python train.py --vocab_size=25888 --activation="swiglu" --bias="none" --schedule="wsd"
Each number is 500 + 50 x the weight over its row's rms, rounded and kept within 0 to 999. Layers, rows and columns count from 0. Numbers have three digits each. The size before them is the row's rms in percent of the matrix's.

# o: layer 7 attention output (transposed), 128x128, rms 0.348, rows 125-127, columns 0-127
# v: layer 7 attention value, 128x128, rms 0.146, rows 126-127, columns 0-127
# gate: layer 7 MLP gate, 256x128, rms 0.304, rows 0-33, columns 0-127
# up: layer 7 MLP up, 256x128, rms 0.315, rows 0-32, columns 0-127
# down: layer 7 MLP down (transposed), 256x128, rms 0.302, rows 0-32, columns 0-127
o125 098:488549491621442408469492502459492567564504593579500448484489425508439441463450573506485557509512454449580531474449492490457525498517467471515453530405622498554445509490522569507501430512356463528495515456579370470509411563514469524465527458482428459569512494511513486403468511569502562462470579449512504485422429447461502460481556571535445415555445531508497556546503474522597477528517
v126 101:568513508407547491486532433470490533449528475400466510504601525487386470412547554554468473450515391524619444464523530468493492503453489564365484532554534438630511369495470496466496492493484460518471543509456476440491524550504577582462422456547558523524469572452487502476503514460594541558539484506486507432544529446498573476606424477527513466512490540548618513554543486511522462529489
o126 095:530517507499516510480491536576501516485563514492600500478509517557476512491444544499473598610465578437509522563468456444435546524497468505467412487400409484556444582426378600497541515515525483578465467447477465491407526572473507450617508543547483441564519456524540486489450533516517494673530486511492461413541534486489566413530387472493557410511484468492505537514474440470476466455471
v127 101:539515383464540433464581511454505438505464516432471526527411579509600504579441576543524576537527491503431549537559472533546523611463423523452529496485484483518580570467468436568495498501535474535464519502498544523390506535549424456489419394480463468517534487412487406617537536475507497537573458448529550492494476463524486577530461627500470413547448476473464488516542522445503551413462
o127 096:450531569432541529490575605432581492437523453537548555481562551469438510551503428559377539422580419584496502536486510461438456529548488496474517521513462558548498454516472573459440516441566405597447487526438518416528483479555474453483489495477561535491457527494564508578499563421453527473461490611543450485456479463471448564563401446564521489496562555512450416464488545511491547483415
gate0 101:549541497486530513446501501548487488589527413507482468395526531450507529525462484558539485502572542574467572467464530502482571400539430558450428526521393505473466542469492482595479598525454473550586501526488383586529518512492591593505475491576553424512448430489518481545521498529472519498454530494434439476404540617491521509588400532526520463415528464431522504510514434618505555490522
up0 099:475487491554490485554602466550508511487394479505627475476561494552443503584519528438501431438514536465513594532530506550580494423515506486671475443481596490476500412520403494487485475460461536529400434583580457404453452513447489435476503504496451451440470506511481452469476556545527533513497389441460517499479545451511518496485463581482567483538467452575555517574394500503520547530526
down0 099:449472434442485475506544589457465415524553548411538436429557495529461482511546513538531567529438418471508561506510539467519488553585517416583589510412434454548560477561473513526462521450471521511487488517480488493487476434481481430444445455465509420598469350545494510391555460481491502487485507525467543504576492559517520532437494545580486431506474520496617531456342508455557537449478
gate1 096:458489478505571402529572510490523501494544517509524520542464477512509548524428471537607483509489498475405613394470468454479500461547508468521515463494481533455447432437540475519539536481537462440588486538522413550483470507469640475584485453411502505493566504475554462602521487460438399594553445545529526434496548529491556511537462487552466554476588395591567594485484520517559604515555
up1 101:472429570518578537625527504490484469495567540494438458423422442514471545573548529470582479419591487478426505539465421502591572492516542508512505419513461490571544488481457439463497586334583588492445486515478505626496479484476458506519489511519433504514432446489464501560427512533587549398442430500529532565455472454461612548482497514498514524442493504512488484448497475486504477529431
down1 098:470500462492513584492543384505577487548440534539637473513536453452459441548465498518462506565608450536563497476437430531473467589405505504462529553521537514398552528482479432485499460502502395474478508463539498490413399458519516494485520576470409442547490517443502533565464549452467379503564478474471536547478597589548531414500513583464450486532463464580448554511511552433509458522538
gate2 095:611525437473616532506522497456538495479512544490467484587534480565470470551417503462539361511533468571564554443489377606507519453534519484506564422477508519492569473529534406501449504424469539456466473548436630486542473524524543517566498456514535486417514546500479490510451480542581498526542486471458529553499459545468513598462478432530591435528576369549465500541456465562509554470473
up2 096:445491541495459560535529496514428457495610474474480410495460456437499516475550563523504620466537513443547483546416428635450421548520488496545505470549452476573384443480507484454544521565484465488635523525554431513431494506525439487422587441558511526579478605434465508485521501504457557546468525489508499487529527558419411509613503562446453497473522535438479536524502460460484423497571
down2 104:490486548497525473540490469449576562515535499522535483505501520484486621518569473450414383444570586447578517467479455594502500412499522486482553472483626605506463464430528509448559435456406505566581443434562532495538561513581494535490585501459539553452563473511561513532439474427504460531503424445518588516486619465427476497506553567570481471578477517447487489446491425524497506475518
gate3 100:443638497584511503471485486503505556478512560551534538536335442514448497428522502545493445450446557505468573466562546509483526486607448459506444575494458518536513471509466483474545511518555547439522434448592473566484557534450558500521440424426486471506440589441604436433536583445506443462498482560430488427457519529513483574487463449495502534508452556528440497453523462472433502549374
up3 101:518466549460387512511457583557549469504540497494481435490464619517546452413533497544507494499478501524585541458545503520524369462582537583551549546449510504530517582621489492493419511557548442514480563430501525512456586462553529487464465497497492469476488479577545385476514549612368488463517516488511562501426513448529556485550457432486516541533532560557489541478417563472415485473411
down3 096:544533495578472416589489483568495508517520552502539432518490509416483453590407516495487497484535484477478507466460601512518496401559522557480507482499442427507451450618428510436462493511499455391483463505630455487538491541497592585517576562481529510536521495515411328537510567542420495486511462473520570500482523521495451538499473516434405472548442447505461519423476570503449573560522
gate4 108:526567510542457510413437498506449542577518497472426527453495509503471458464465602416444445431451455513449568590521466425550470476512534436474505542572517509424513515575518443526516575549485541535583480527541514563518541516483539393478474456571521464488526476464552496455431490513575521586536482438513534573590536540636483536527498502339500571484431549592422470503484504508589473461470
up4 089:479549520545534549560490512497477453464424493548501436547471520464558538436495508532514504472474561541581530437467475475510478459484467507453484451531585373507443494531523510521600488484586469441429498481443537524421439489517439513476500547483418434552479502443327405491434399473397554576556506506539555499441542499462469521477437489580413498517392533517505512502597543434433456578496
down4 095:512498534518482425364497519496545511515520450497419503454456486478445457480578573417470479475411429452450515596511490437475440538570542517471504539518493465556563581593445455474476547504445539527581490490531582486540549501490431427468513472552489516473529442526571461524467476517518479572474521419524555543490414472560518577602549527401436502554503527555427499521533420493665437451524
gate5 100:447362515457454473523463577454486495484415534470617497519596464525517447481552569465531455509442526416522532455467502588435546516485502540433515504485479562547552440487398470517425529507547542505410528471419477509468517412492488521507464557604579535494518484447481551477492432476562416481519491520551449520509563489505487563510468484610556482449469545570482523476534355537413566564431
up5 103:492578536405472503490494556452588467478463551501500579567580442604441523519461516442488462474450457440472523514411563565468502497516521544514443518502449483611502479546421567519444542536527676539440528530456459564566412522518399513432502482477511581543460481455479429569458453490525469469487549546529455508378451488450545553483568422493539508523495531518555549525512489454504517477389
down5 103:339504476454429493454551479491509432498510472516446515458530426445462515416522398625449574400431493390467486438446526504475464574534467489570448476507524484561435522500552495506385540540415509613425447522452593495539491462444495450503494503488557476608475482529476480419423471550517489521463517504512470507472491511477489498543506457572399431558501584475434498532514439549509499473514
gate6 098:508477471547490513453436432478565488507449537512492465598503583462445536480481507439423518534467510632455459469508458469524540458367502408531506511467510499494467491481476537552580552558580501559453517449549531532519462499485436527420433535436567482424435417433478601531448467527514531490458616515510542453451523478414459479499484523480493491500392509418548515537387473388568516531402
up6 102:610520536438463463508461504498479477460519417546486524527453406463433451469485462475411513586498415486558473551488587479575467513440471465537494483534532487477503461422525460489440546506432537526495461481452407487502575548512550475478526448520522510423494581525498518509560499460515516555471435555473511413370488537557377466494428492464448508549636585516531504393497458485639567499549
down6 097:564494548534577510521502492505509534424453425469577524487514441437490514496530364581513605470475479537493483416490579550543486594470570512453438486471583463564536507482504428482515512428464495488484596400529475413500462511446435495496499506510535529469542583516436529535495635525503496460496391502524538512414564539546486565471375486401502442475518511474561544522493423545431558569498
gate7 093:527480490479499458526526418462514460513576524384560588477517550520409629522535602509489606537512466596560497484497523573489488484415476601519500489462468544535504462510489414578526400557409462476508525516417503523482446411554518462568538477474495519486542564492561465509509401508566456523500459480513468558427460544582571582497392505551594452507472473500463438478499564524514544454502
up7 098:525503462530421503420543444492431494507550498524551500507436572445539565555476443546557517454546470523563482547468536530501410499500683516590549443480465568509569552495535538447534499514529501485492512469523573521483496405426467436484551491464502567496476449517477604333507461482490521460473561502497478570531429496559570440571548475496476531592483509446525503568478434478453382435455
down7 096:458482487458501371606516421575478499567514333526498534427478528552458518566484530565459528465556574545495525474480571404586473500494507563480534441533522386485555509513530541509496524461567473484554448464506565563537554403546487505502428562540496507456559513529467488426552445585498492534545489510435523430441449554488464478530598453467525560472504463514465437483618517430509435478551
gate8 091:583495504452437486593448476511493552499585501583495576505552552468382486555541560546527457520456480513520469424551532520524398474338552493583545460550552513444561491560572562479507537532570501490542499586537538540581436459506506543432487458588513527488487444529473480524406571494527427504555449489460492443542517544467484467499467545633502396504458570498497517441579531441525472492486
up8 097:540502510531500517436465555536473404515454532394493479497498531476513506587469532475565493509508537544465501511525579455470527491508470498423470475464539577444607538500524481572521607619446482614540480540515478549507413415516437564518517439524465464374538497571503445527400523455545497546526477551482510409497459450477452595549615543386449548515503416479460523465524556446534501579507
down8 100:507527422482440463488455485471521466473497465561502490455504499479567424419597631550395509495529355466434504532526522524546447509467477438563508474507636504485447600438487510424468461466486529505573547520462559538583600498469566511534497575639518527516432423493522515507526519481478471487493513447527498443624448480468549501445483531586499520470470498477486492436590492493581428496485
gate9 098:453482530482464501568481407506546456480479523498485474499453484508554452495376632396569490524587532500449443497554369470512497444447516524647433464510604440465547489537510552504485566468527586514510448512516462476568466491491433531516564575457457484544517522503502534517459455547550523440546399436375504431524487567564534444548489442457494487463546517440476436468550514539476564498567
up9 094:428442520446464501494491458516551401559534476484596495558501458572494571530509391424510475513586595451531512459445542400492462477521507479531569517561386562540513468450537448520583526489564474499522467462547479541543533542592493396453489505475478608538515496484531456489502508376505450554551677511549439537545475439492421509492400498481483454497513539540511451462456472560498513465484
down9 097:461520539433497536457555505535502543575463573456480553593460514505478488560517487522546620552480514545463438492404456594406371489555546473571520517493496520448543549499394502494389559575459487477451482525480496536532490534414490449536501472517482440531483442449486366613523466519619559621514492548550466541469499506491545474526530447503456443487492521433516485476452489536485574429570
gate10 100:491439473498477403470508530525470491455482508494533506414581474532558566472566598528371512539578521532455563570574508425505514433530477507536458585492567499513520537533539405533417517533457491487509473414491507465414482500404558439473595452486509549513483466462504579465445518504543473449573455541458403455625534504579452541470416490565505495491412449494506586463495542438469404467477
up10 110:429490495504483451541557505543412507434537516447439393492540494574497461498522450496484540556494540503388572440605388442468503596436429509490474454465485497394531455536557496518449483504363475547550447475514468551533479544510573577494504454416561559520555540521474402437532530555421529488546437484475551498504485496538450491595410517582452596524520469477513438495560444499480558505475
down10 097:550561530486574414477528418468529549481560555500544433533459515449603447476494480421523407492499541534504565458503421515443512467445441442453522470535631545413488425490508560523473491524523556500495617484536575588632491584547544477528524437491494557435561527456542548574638580511486491512507443464625509511495449495504470508453465499524487501424548472471558477476465496446541507523483
gate11 102:423499551529463485497522454543544487548500556487470499605532544532530489590485506479454408536461486477475464489473580541470479441439554431585453455431530474455622435409525466486458477541424515483502501485464604481470446419490445481574527564462488431527472431475563508512526478581540567538530537498451424361463481517508525420492496476523481539369541458409421468520534497578486493390550
up11 097:469506498455483503492474588489502503447537445514558527538504384485541451498414500495588438509471481521483488490534519506502443481450550582420517502457531524540431560496481521428544596492508457544470516430491533652429394454486404452405534447517477454491468642533445470530515407453499507449503544520477331518538510492470515541583515496504528480545444486455512465472520412520367521523524
down11 100:456492548483407541491557525524497496523514469520426516522451568502548461499549434513500410517517484507498423540408464444532513555540616387474520444458315449494578465455526475502527535484484604555453420436439475506470510418549504517473525501567463473521511434445540493427547481449479588495473480579513530404492495426547492496554542486480531478518513533444481441528577627471465599472557
gate12 101:485477562407506451592473502535500467498549449441515588400509512545485430475472468488508485559515505520452565481370491461590551527418472517459403532512500509482429470458526462543459444440575561522440500478413497502591544435500494534458525494544531499459534445422368463492474472480600494462556567502521524558372481546419562435530448544546490530547442497564507571496508587434554478477444
up12 097:523557531530474510463507431485455526527491480479561491469520525502503424546486530492574428489510611467564556409511544616568463496398544481491470575477501434467456548569625479392500615582517502526498421544464414494490576517554495558458442523447446536458496427410513520468519453468382486573542550474521518535479481467463406441463526447494495552408550475600510458506486445517538480555482
down12 102:572571571551383462567502518498439414561471532500506442542490515413509463500493525501573433524481448447515433422389518492553538560440455433454407468415457516541454563483437533515483472468494459608566506428547486532561458552522478476570596475442621498470579474429562437445486591501435522487486569481554482463418505478468493544457509431505546463527537555534483548556472447466465511484461
gate13 100:495506444617540574546465618576491544495511460404436473478407562439459408530546405457570499497469546520484460463528490531436468526468571526374475591529385470475510525552520484527586502446584559487549525615411478424562494557464461478544495529509474592518452426490548404478469516435423461477572520497498476529497539467477491471495506460443533569529468521491509574518492521501492464545547
up13 099:580535481510486416497438514526571450529533460488381470549514468422541492508483509448503537475412506509445462416488468442414426507432540601517445563423511510553576425564518442513573556472479527506496546496438394492559393509489549500535455574472528423445455472422492421479545534501534429441525496413543439473477494477503504467519468509410510570408516500506508442584387597499498544522503
down13 106:552534487582568410514511545463592540547443433590547553524553505514441450530487474501440515564518568487403459449525510530495572524428513422462462584508660451526540550470547498561419496562464498481545535526453433487474590459439586505552495504548470493472521547534461399424488629538454550513475537484438448453507521449528491490501559576434475600479494450491465453548490529534444546542493
gate14 086:541538553500485490437530489467460522586441552583573418557579529468480530539540581512488467433452565560552483521398483460509441509492471490455500415496509507353581473420414425496485569521551489470443488481520561439545545509492554574472523493420509521525542607493532518495496514546536517488476539550564627512508494471543413511409433391449472488485479438446535416487500482447484589483429
up14 090:536496461528532537450466542499567589499515459493503458455441562472572537407411520482475473525508487612532443438456561427514557542555538544497454481594518588620587507486467440600502609470470416456427550550512470457511442443473445489560509437507437473503516538493566560409473476458482517469451398506484514571502397526493583468459459454386420489510481545555515528502542528502544510493538
down14 089:565514503517499530513540485510545456487565546539471506488459453499417547419772533477501514529489554454494582441395530517460518454475505466572567493457524474457504387414521515559460488481448468483507466477484504569469494469460481489493405565512500418601517513537460489456488505518562540472438428523524483491456533451437494479468428453522404547596468474495493505495493435476512541396546
gate15 110:635424532482541453512508405515535557415459487575498480597421566557506495559576564527442449497540495498525459558564509498516582468467486514523566498543434600451384545503523445477491586461507518538563497465423524457559500404500451541431569573532615526454491521464540456449501525424521552495498503466496507385512479498442479454555446504502428594523466427505524498591454504460532497496457
up15 103:482537493475565551514482525497498451510448525446593492498549413441412558521451453633482443509418494501456525489543480499429452474488562573509476454552512503473542463520433478455512443508458591445558486542594569504544470394381416558514491550500487493464522535514482533567451428531514536422592595520542449590518422517586517517511465476550534370516491452468618475541452493499501536465482
down15 109:474566399502490470526497450542533498540545530467398433494536544530491482491396509505512501462435532506553503557568532482463600584547517448571443386547646481411482533499484552484527492543496483460524573507600433484446451519496544481532463466515559482523407463499544553630525577438539571454529526510487535485551481499572523523491500454532595485499509482533551456533362565447462451515585
gate16 079:513544543516420566427450485490486531481549465598440486504489506512551460491443451565501570473496524480455496529501598505479444574466452387537462603460488410541550572597513539528580565516471499532582469526511495510473536534550520510515418507497544533428552448549485606529523463475454537482472506488468514538566602566492509453666448580478402443478496463500516457531517398457595447527513
up16 098:518497553557456459437486473471517489433491551577456421418433506499451514485613585542434535457450543497475414487422529539511519600455492519490495568484452467569432537418547599474543447492517545501502484583490410516465478511472554428471528475506415527417455418490545542558467565449526394425491505473520516461490528490510503433535542517608402569420551414497525546471473464413478579530491
down16 094:476516481513414360516624496551452456505467490377459472507457459491421507550448534453503517563415565563472430560491485496510500457557576548494518438477404570438563489496471463461504507463530521499406499457509512426516417543475387487498480547525551526562504540437558432425485458500559476417522587506526478512499562445543444538497469465463634396506470528493452508551557564513501431512494
gate17 101:573552496532540424498567422581477526453454508484494453555491474491463460482446581444584472493518524499528482408555437591516433509452547461437511531497460540454447413564499573523570528521547535571440445434473425563498517536459488416565488471461473533542504504389515497446477468506392489530509492570553370569567552485463518528470534531538416579505439505553420538473445451471495611423488
up17 090:506475447521515431426478493442534514576480546495592515397571493465524498545533492567527527608582510428498554487538498473442435487486529489356529538475497494468414507500426493503603556556473438519548501479531530488517522514553479469521490544615438510564494393479530528546538559351506462508504542530488488470502386435494445477580511513485560570524625487476528489567479437547486570417519
down17 101:490531523515570546432474493359438552521443465518561500521521454577461517498592442419397482510490435518478533612547524439477439602517416478460524459528442513502453504558459404452473544583483491465510557569531464450518590499398560568470540413551526499513461433594557539457589452479486537469550518479536521496518441526493514485529452467552366446473489519492578462535473510485566462524467
gate18 103:511432583408532576525497469493536475581526467467512542529599483510501448458491577503488409497461420387512417552388505530494459547482489508492523452503509558526484400479532499496408533473556524522433427483525608469493524509534446508510562393555485442560422529584496422525533544566547469569503547616500516498417566531508412497550520499459496567557572597508495473530498560468489478557558
up18 095:518447469538494527533542393538518466591510545532517603558512495531563492518522527501513534544480463560473444478500483538484528546408544572479480519521609500487511427562418590485614442528526437500505454514514559511444512574485390556510508551524486535528588443541596455466552504392471522517452432475517496545487378513548477472544540456462575547527585429480427501634457448554544468468450
down18 098:542517494468453401514507563524597563505413558377364531503471558512474499584549528516503515505392514488544544504514552449517550705431520520457485422519454458504576588507513522469537494444571539491467531532572502444474497552608558489456465563445421540523465522430502471489455415469550531474481486461490532552522513517481475520534489488511534482436447519493595516479496469560478523414551
gate19 085:569546550450539475459460525440524373498531454415557533436463516462508445450506497478451442530511409549471507476442543538484504558457393483456409503493518551458472520393517510454477441497448481488449431595428473449531545565555447510555486565544504389519524413497439461490491472500435523496596430564451474473546500607471608544502477501515516505588536434469428465588509562421459530510537
up19 092:512504581481509508445530421489432519452429461404552537483401497431505510381494466505594548601539494549542424461495426499493464489535498554505639432546403572439584544480472504569534526473598509420438565490390516493433461568456528484466587483525522523451453423509487514543526504518592552410481524534511455528464436512478527560517511485526514425496485528595440556508495488534541520486519
down19 100:459521542452472571501534555510498512587559476592501524449581481535513496451462571416415515464532464452481491571510507511528453517494500569556430563469449495444446534505436442426524402489448521568625460529480467554551402548540503490478528430486449461458474504425520466489516485466476412500525476570522430376565525465500531528557519470630590587453524524526626445492566546474510459542532
gate20 100:460432510499424451604451515536445545473505606411541550468593527494463463468526529498510471557513458507489613475565459500422466479585452402447453470488380554459414547468472501521483571381454525502556469473499500593490515433478525530512501485454508468430508498462529421383470541537520559497515497516349427432550383455476510518485512555464498527541491485445510559443524477492468549504462
up20 102:561556413386547497531513493461494539508538519546477514444546528582637583442598598474471512489545459500488568499552448498363483428620479505491482541560510548497530529445539557445405499458383476478611487514488517503488488501548396506497438520425504470412497493540476516494414524408460595487529441599522543525502438550502445506492509545551469502481484550521487484476537460543453517494485
down20 095:567448501549611318573518487456573507495595493500586563507529468472504488468583534453492532500487499490613534550516492511495515506582477475450538368552567433460572471528454387637452475554529544533443551461446535489526492497524527472461489530474472557555474509539511420552472473504531503518542474476523501510468494434576523515435479474502369494444453580484469435479492460567514493432514
gate21 105:490434561466482571468533449524470439587465546443505441487517514415489564526521506565505604411427523477516462492508412455490530450467498503555441516675516477546523567473494545443552459505436579458439502522433516502553494475555519526435518482528527538522477502481555455491485515530575524409498516552522546513453439545513464619499503463399579521485518439553408447492554354595467483460456
up21 101:469501508483438613449520470553505395535567572527490488460477481488529416561537495501498462557434490486449521467433518371536542479495445371517496557576415457490554510430580460425545551543466403425609503470494529496525433581460505379423401485477453506505489472511487552547502469461481491534564531510521537476497443470411519432556479589495499440553515492545495494540471448565434440449481
down21 095:552452437543605545446515452465519506478449445510531543536511376447512523390503554405391425567465583516520476453527535494498391531487548482496635434557559465457434511540545608525557517518536514510451462580464515506584504577515611416443511568562552543443460503434491516499583561487490523534549496488517472478496481554501524419489508512521437532519457489590569531500474500547466553508480
gate22 101:534456451557602511506474474483413552492431491524565526477550510450521404489479519439549449579591524444515420504525417452452501549499492410572497538560567454545473544540544518524525538546499576504524432493602464535555511511546529501395554521487529551566513478490596561618446452616488557473520588515474576536428488553578550470478447549486552495555464487581567471511532576497455436486475
up22 097:491550497624491525480514543564422527512534426523496487533556607510490520509507518502530502413566506546433544535389507494451484452522461512536482494426452488497508532481512456485454510446501425505447529533548523482519537486601516584503565470558496525401545425490474461428539491573522497452441525516617483536582484425445549655483581377513555404568565474494564466562502598493521468505475
down22 098:439475514420462554562500457466611501531448537566485527461519377456545542522494508481453564483544478490491573555557557405500448451500510445501436484485410497479511531501530409555508535519507498488494519592509469542547462418580534421428456527426540382519498508413476494505463508505453518435536470514517551446424533426506486517476454545487493480536369459463500535493345557544496641459512
gate23 108:481436499559433377526476495488489464429490553503550503388471487502438467524483474440494525444454512484461550413505520456490457335500474579549512494542508515485465508558540499611419444511551472550513550496454624535513563483483507466524502464449556519498469503457440478467496570514440528502447478498446573446535429492477460545550382393442522634551526571544432517496481482428427522572528
up23 103:464512544567454401516458517481479503428437485484539491453476376429443511509490510454527515517440517534541552440547441525457479407531516521495479505658464557495523471449529429589539528471524507538500495501460502483359462443455544493466433432505544492467466497427555457419525471464466579528416593445446516445583457445402452501526457463539528570541504540554487625516477450504517509563590
down23 102:551506535458454505575445575452564450427502492538513455510418465500459487505513545517459462486463525537513541419459522491486414254543495542508552574555596564523422445620428473512480493532494473480450592526544458542503435481484535523498458495431494474399459508536484471433468466519464465445504557471501528507498527451487543574538500604419552520530518497484520474473424527401504440451524
gate24 088:514505456536465537461497413420504500489480535476476562461532439490520458589471606494516490533533502537496557427485490511531536510443545448491460596515553496518581456565518452556446580523581494422471460492456485465541462436486516497501465502583567543571402566478553415355449505380459554450549499480484516452528498487513452520443489417445447497486431512457524486492434502565351623552505
up24 092:521578547432423537411543504538405536508511557551439541596467522513530402453471497466497461608589486571580537515486486443401451495485414537477553572477512523508578471411497526528530485479403485506535435434528485431531447545562465557428536576556575531459508574534464535546513493487554557532500548502539446532537487512395512475432492513470483515556569559509533517533480499440565593466612
down24 095:485530484560536470525479474511395463517570492490552585488484508546533512502571461401489447502437576506562525470468459482524467671487560451413586559505565512528481475495472515485505546395535442474462477480508475586437464384521585455481456539453412530488472559499419505420529489465572474548478464387491596461492515474431553388425465448491522504456477517482471460488447418481558525450521
gate25 097:583519489484528513522488463425603531522546476473609482507451527457513508503485509527456464508602609541541477520531513539649509468467557593544512558464477474459513477490511535567478484419607539441495576473541485524441486484388534514533598484470526599461405488448637513534372488486519476447501445389521522487505477471493510490525548534538538548473496494557549578450502462521458543465595
up25 093:503502461547504424585515566519474476552517462555470478476528499551417487639498474471489547463500433531516565532555467486530535508462479512432521514523476502446494480434520400571547410520557552534519450496463567500553559543494539457523328506457464484524466620458520551567527463498433510536498516565566480531522456576527503495426499561463510444536575541607443415507463455329494520489550
down25 099:502505445557545519502531446541437494452492538498537534560495502498587532445620457472410606598464504536449416559420472592507532545584509464578477418401507464465477449528535560460521569385443584506453540490415489522517478434458530482450489482424520471560533396468498513440584512591517593437563448438475511460523481475499518589491488490516528518497428549539489449508430539552485508481547
gate26 097:506513565540474504418526478522448550579441505515418615513486560460480470504554462526537523405556537442487545463562522511459550551467499469512447528368533547536471605462520446476516460484446486543539548461534466514475437593504541444479521416408534462434509597531567477576600579488592532577418494532456448476439466509406513502562560528523493612493500539467454439498465408498445509517476
up26 097:469509526468496594454506512455520516463443559589540541553498484493547417549519518492506493587499610506513562567485551495445550484544477585454533521452511534549525555544525464529506538530401584487536508436580473607483560628552543482479535503496473546401529474565576522455573524598501531458592564529485483413530458389572556460642455533518548557491547477513481461507488504504467502562560
down26 098:433444479504533404470456524496522494517577447451430395527467496541453542461490567510476477546593430553531501373439436541499445443590570458527528452531491460542523467535474542487492500478481430444496449444481490450503458374511479604557507512504529515589447533523427510507452402519478565524543466498604577482454488545539507457451363475479470436493490524439510585464500580525436582457534
gate27 078:544450547493551554508508546414601565530492476442516453535528511570480565508531494487497537521547574460466543469503577481517521449489541489519466516378462578543508570531499571491493446515568534614568521499515525427418440455420392497568545581459470559506446468446478429498527465629499521555536508459545599522478569521574471425517494514534553481424582566483473523455470358533512499463521
up27 084:525531499582517598567500448573528470486481544485446488540510548571450574533576509479470569497525543413542584473493540425524429511460428473511485519469442486522493533402464518612489471514624510463464430484447477490516535519510587503505504552539489489607462519526587558488434494451587399513506480539535460398540523494559465415492511451579500396612494441555474547453494449536558557498577
down27 090:463576498497469542479547537454557509567517590516553574515479432506457533533420497622434512496448503512527514596449490605427510450522458449492467501487368502563459464517445452486476497486570495555453408468486460539416449514535469430504480482529546489555553533481500576408499562478548471439540519647524524453475555532463559440561560504515572533483467499514444507435524579475468361439545
gate28 105:492553566390528520469499516453437510513397415517395485524367542550506418502438542368445521572597433533524454413444535504528499464494514463503480507527594528454501425431557408494460472490489474590581472507508558544518424507453489447536552502504490462534346511569540529544516565428523449449446528496470469477426532485471515471489604528527510493523451471564480494488495478491553455488465
up28 095:466525460538489532568512422534512550413519502475445476424469487436521416481413539504504511519494519479476501469597513572421536498512417412432515455459517540463540482437487492472553513537571517602557402444553469475398595594460510452452509622480514573480437486548556557567599384459520568454474506496526577512458562464477474506570487503531509523558534512505554455560515484615456513557509
down28 100:533500438504561477563520481499420444500505524411456542557555541588515535501450481483522480537539543457460530451531426522555603584458543509433482524444581512522573466416501559519553540527516500473584542496523468497610517503538553458511554431600516476515601526500485519374518426538557440545434411410541518586520543440528541571446442518546462489476557587442503586497585575519509477523504
gate29 097:580532482621531449464538493550466524590479523482576524459528506507597601447527472453472541493496472521583497521538481490465517484457472495598543507476463423448519367508504476461543517522470613584542529471512535547456486543471527434478483516451554527510498466473534539539404557400520475456474502469455494506574510583519458455436511435459490512344455480521486473583571424452526362430527
up29 093:475558509418517393503416437459564554513593536478435575489488461553489522439468522550584566458445456528508435474470538418529449462474511515474494519502523499495501515453510515542515437622504553599555590501487444564556501587531455523538491556464603454555482521527496492476499484549458502566414518521447556431494534559539394466506539599525381469568504513420509542474483447495608560454434
down29 091:518469517445439453444523467542539423447525512560449459458497492424545469507404453512474509512411495475503520420453508537498616521456575449454476566423547548603481612517466390460517534373497510463551480518497429465464502443606368516491558562528496434527469540473448480467468539575580513525533428552513523503427544569566579545559490434536543471554489504545542490509464561565483502493520
gate30 098:479493489429537513467530513503398510482429458455453530430455452499508463538472490437459511530363489508577478484459504471507571535378496527393497483516469520464449571482555480574452558459510454412478545497551564460562438450562427476566475481561439434543519524510521520565405528535561466522442497594483594543544535418377490458483450520587562498559455523496576541479395459546495520443485
up30 100:442423543579560457426521501505576660461556516522438523498453545415487502463476482544449462495438575554444541482379522491542581470591536532549524458595386507480511545504578525475436466411533522477494517564530533483461495496507494442475562463512523519464548464473526518544574464542501496452446509574546420533466441506440476506524463519378404557559544507534439548489526438448528589500452
down30 093:465536543541692510532521577485539504477489503468593556454510537459528490524653568538520487541547537491453562446442492483448453421560573370494437432521522468515477508501466486471559493555517494556526538540460491530401507452523557453493475501520472418456467487563470547542510547531514513578472451557444461441481571413475577532523470510490531510493575437535438404462497390510550499496578
gate31 099:467437583516523500449508454547494556493566581571498514483522583524443440555590578521419407473515500515490482445505578562493537551465567487487471517488562564441497507507571507519408463498556419487559530610489539535509494511508603383466453579533413438603494469546505550420488515521504502557542452516450448489549448467527480521450540587409489581558533422484459611530433487526523501456516
up31 093:590463505495544556574509515454511547472454509448525472540476567544527594513491493501582544557503569505479448517435470496531417430504459575505533430453566518532566516583440501451555438384527558548605530475549531450490409590453516512540500389454547503522555445535540501505464466508429481473422615426572545515498490474492565557458546496525487463458500562522546446524560419584527523603569
down31 097:562479447455546471438466485481459474443462528507524438603548474493517507444281392523601506517437516515478525485417476579476534538502422555484470530462381486550506525461529467472558517508472512512498484446439509503496537521527548571509501579489569516440492550490455488530606525472508503486430578553631513469415492543421523515523518529591536487475540523453486453487520483516386561569487
gate32 097:436504512533484616450444491489455481529582505513563488481534566476538582570545504624521506552480463547485517493549502492456516462477421543577456537375584566563573476484492558545547490524510387510492393465561492512578513463489450441496463410519518520533472425440520559507484573543570491561593523574541430449487546378427447523513562510484503495465490428459510571499445474520539580500548
up32 093:469518422449522578463519543502538544434551511444467457517449428535583582521546519518496558554455481501505479541413447388481488401502585494543528531521529491526481468517579456553554532459538507493522541450529601468440508491409509532554597519457599544404559559490440493429489528452518511472376384514517405506430492581443467535454464503491473485481499481556520521617471459387514532509499
down32 095:460449498498473466478485508576497444416451494470519522490421432464454600514528562494560442556540390492547512683508469535535533437556521470533506557526398544544508441537386448444494552603490512543480569539496465518470497472460512512415461546494410486548443593429500488496503481541453472483513430487496489434485594442444466524410448505396547506502506467601482499528481521543520476593458
gate33 095:529544517460458571499552589498525481558517488445506627466642572487539510565524497564527516464485596526484495457474450554492556362430532503519510514443472446460543492519527467538513465502434413444426469480527590533523506572467484493497486376436593479466427522544521622501385518473533473479434469559453483445541448552562521512479461545578539509435548520450537483573463447447536484467500